config.yaml
head_dim: 64
vocab_size: 8192
parallel_block: true
decay_shape: "pow"
train_tokens: 903400000
Each number is 128 + 32 x the weight over the matrix's rms, rounded and kept within 0 to 255. Layers, rows and columns count from 0. Numbers have three digits each.

# down: layer 2 MLP down (transposed), 2880x576, rms 0.0369, rows 927-952, columns 432-479
# up: layer 2 MLP up, 2880x576, rms 0.0506, rows 928-953, columns 432-479
down927:084122091162109084119210087105053099171121100134126150078105160110138142050090116139114128167123142146131128144201136146167110145139144107120108
up928:129099092137132100158143067133104110135093131157097112165126184133103124134104073139136127110143156149147147125092088125106150121132093043149188
down928:135110127160116102134130186095156114123171158107098140106109140136125121074151093122122116159095149127145147121128116104101171155092105114145144
up929:170135125084127098194175075114120111111070115128166166121074133183131087108165102108135114135138163128095161136157096164129075144097137132132135
down929:113198124113143099127097168131185126119147069157139152127082186173112142109104151143046128158107155135148087095139147126158087142128126122185095
up930:123115066132117158132109098111124108082123096123169071133041144158147129075107140115131184179100187149177171116124147138117170137203106098116088
down930:127132094143139196105164076119133079121084154141157122133103150142141015166104054009077107123097146166127120087170108150132133164123125158107190
up931:114138139117173122181096082189075159116101091056166129123143119103097051111103105079094138162164177105187079155135140071152159094093083113121104
down931:064123114116113104147146087086147131089126113118155157158113189085100081123114146167151107164070187058122100160089137115105140132095120093126123
up932:122136132147186116147136127153064147125152165110143171119166167134137138164112113094140173131131122111085191119094172115032081111114092124202189
down932:181129173120114159112166091054192197142120105083122157176061107107148134151084144096173103102151139086107119112128144159103168077092102154123130
up933:107118120121100165203167115133175134073111111127217169109081114122111157082107093199129143145133169192147103159153092080117163124163078133169135
down933:112068192146143111117162128100085143162137194149127184147125122038123117086124109097137127153134124178098123127135147154148079141112173162082128
up934:183106126075130141129162136087158135161078118166129102095077109153079151094136111121089063104143120150125171125119074043155155053166174122121172
down934:132019128166119145151139137044089153126123133101135130141067093132114159148106155074116071168118090174200167194142124128112103187098158126105190
up935:144149075119198107129145086181133126133120110067175159104134133167122145118086147066147200134169134181135130122035186092097141204165150084147107
down935:208162090077181118163155062157154175089132131113231111069121115158107176117112129051157098085199073153176072162124145101064202178098116136110192
up936:124119126086130120129150110172094152112122136098119107089113141159118186144126080108090153135123168149135131084084130144107086132149151159179134
down936:142195158145124117130100173127148180118128159090119122135180087106095147143121106084135147134122130178109181099113113132095045161097106169121090
up937:150120098091110135132149137113104078155121090090150129159121162119126118119116159128124104123147119113129178181101133093150171075156109099145131
down937:137141124135134133148113143125145157118124202089115127104120087152156157132160130100102136166132118145110134112109184155096101120099115156143156
up938:123114146068151164127119125078125130137085143192095183116104114126083116159174146070157150128142119117079109113105113199162160108143073126115098
down938:077177092076130116092103059109130114127122113106153083128109126147144190160150132143107188123149155150141158142157185136142122106105145150157079
up939:199092153115110132154133097131115111141121117118160133092168093163112097181109157140028141164118117132181154151100138119181151138114090161175124
down939:115090095076130170107108108100129137122150128104087108101099186053185151117156081118113157139142153113208118111131137136125143110112161134176129
up940:083135137162126159138123100149101163123106152096137154121161097163140158063078118141122128130158103174136117164065158142065128127125166075146054
down940:130104158158102155145118164102126094100139151146094132181113119116166151112072119202139125113134067129113135129112094139080165108134133065142117
up941:163106163154116100166152065077144141143111149134160150138115132174145124059076093109105136128122158138096136104095121104153199083178127093109139
down941:172160117156142121130120097151083136116123087154165137126149153104114128147156123118111138097138131102111159189150156155153137112142145182146111
up942:157082119104155074149161071129068135105147146126123125189071182137155142087134099106154109148107078129082157194120114134120144090153087108106114
down942:135124161110077163205111113110097153129134146099032167146093123121163152136183187116130129086104045171170145083050130097115061137159145103142128
up943:126110160095133163097163099146060118133123163128112122132101114111083135135159141069124138162146094096097131140082157130129166081102125180178149
down943:119127151147158097125109140131145172131174115118152108153099169076098097088113123153129155091118135135138073109137161193104102142163147110115130
up944:166105127062170182078100130131126132128120177145046116101123121170129150150129157082078162112094089106178149185153159054141099188125090102101126
down944:167097122119104131177079052131200090141117168151102128137108113116091154158126128127117154104126161159132147085145106148108148134115139138134081
up945:124124094093149107110115065153108128078105117144193141164151144124138064094140176142116146167133153155151115125208146105171118147177118145210170
down945:143130090109173082081159132073070093150135163085147128178118127137167140207118161136096094149105106091114139167117123143104149155151138086151116
up946:069119131140141142118136149195118133128165143129194132122170107166122079141065162106061134207149105123094121090160147125157146141142143056113149
down946:115119099145077104150101093032160174126072147185063160074115148128130120130167118160122141149151147177180120108089131141103046157093124142143095
up947:122048111122163136211144108117155118118085090127126103099097117135031127147132110118090110100104145136149169088117085108151173089148091118142125
down947:144098167161086168149157117112124129148139162109122131093114131195116135165129135153117112109149082080099110071169162143077136114092181111149180
up948:139120098126148070131132060067189149094116139156126193120130099138158119086104159169114160112185180125106182101095100088160132133148130113141118
down948:064128152117140156129154134114094095147091100143127156132118110086154127064083176152067148105136183142090192099104136113135127158163139125115151
up949:148096134163135129090144137153095148101114122155156139055115098162110113106077091153188130174123138135118121135194152097169156112092170124136171
down949:100128143171116089112111133184069116140141108116116140134137128091118111124101081158118138170185117100133202120149079103118150141085120131163111
up950:108126130168171115124154089149048104124119127120153153110166091141078144136146105125151096091125082176157094129112206105140141127135160128074121
down950:130171098124100146129120110042144104104111085128129192171135130088146121125095141096165082116080155157176207148212140166132190084067032124100160
up951:089066114174144129100113163136100129107080108125123127157106142176111131128164176138179164109115107095109167175049132089168143179199122137130162
down951:145080127196110132124130098113150151135133111137163008156139089092187173103148169148124127093141130112104121156086107106167111139172176133120189
up952:162149100122154108131131143123194192097102096111082106140141047131059126103109072118086102095147107134205078129177147103155132156143078128110141
down952:128130085129079157186138099119222081097131072185139050127097091100136173168132111185126160083162077116091183139142151100108190101143205122097107
up953:079149145071119110116153141041166125103080113131074157136074129180116114187130128125126093104164161176173156084125150117155104188137197154180125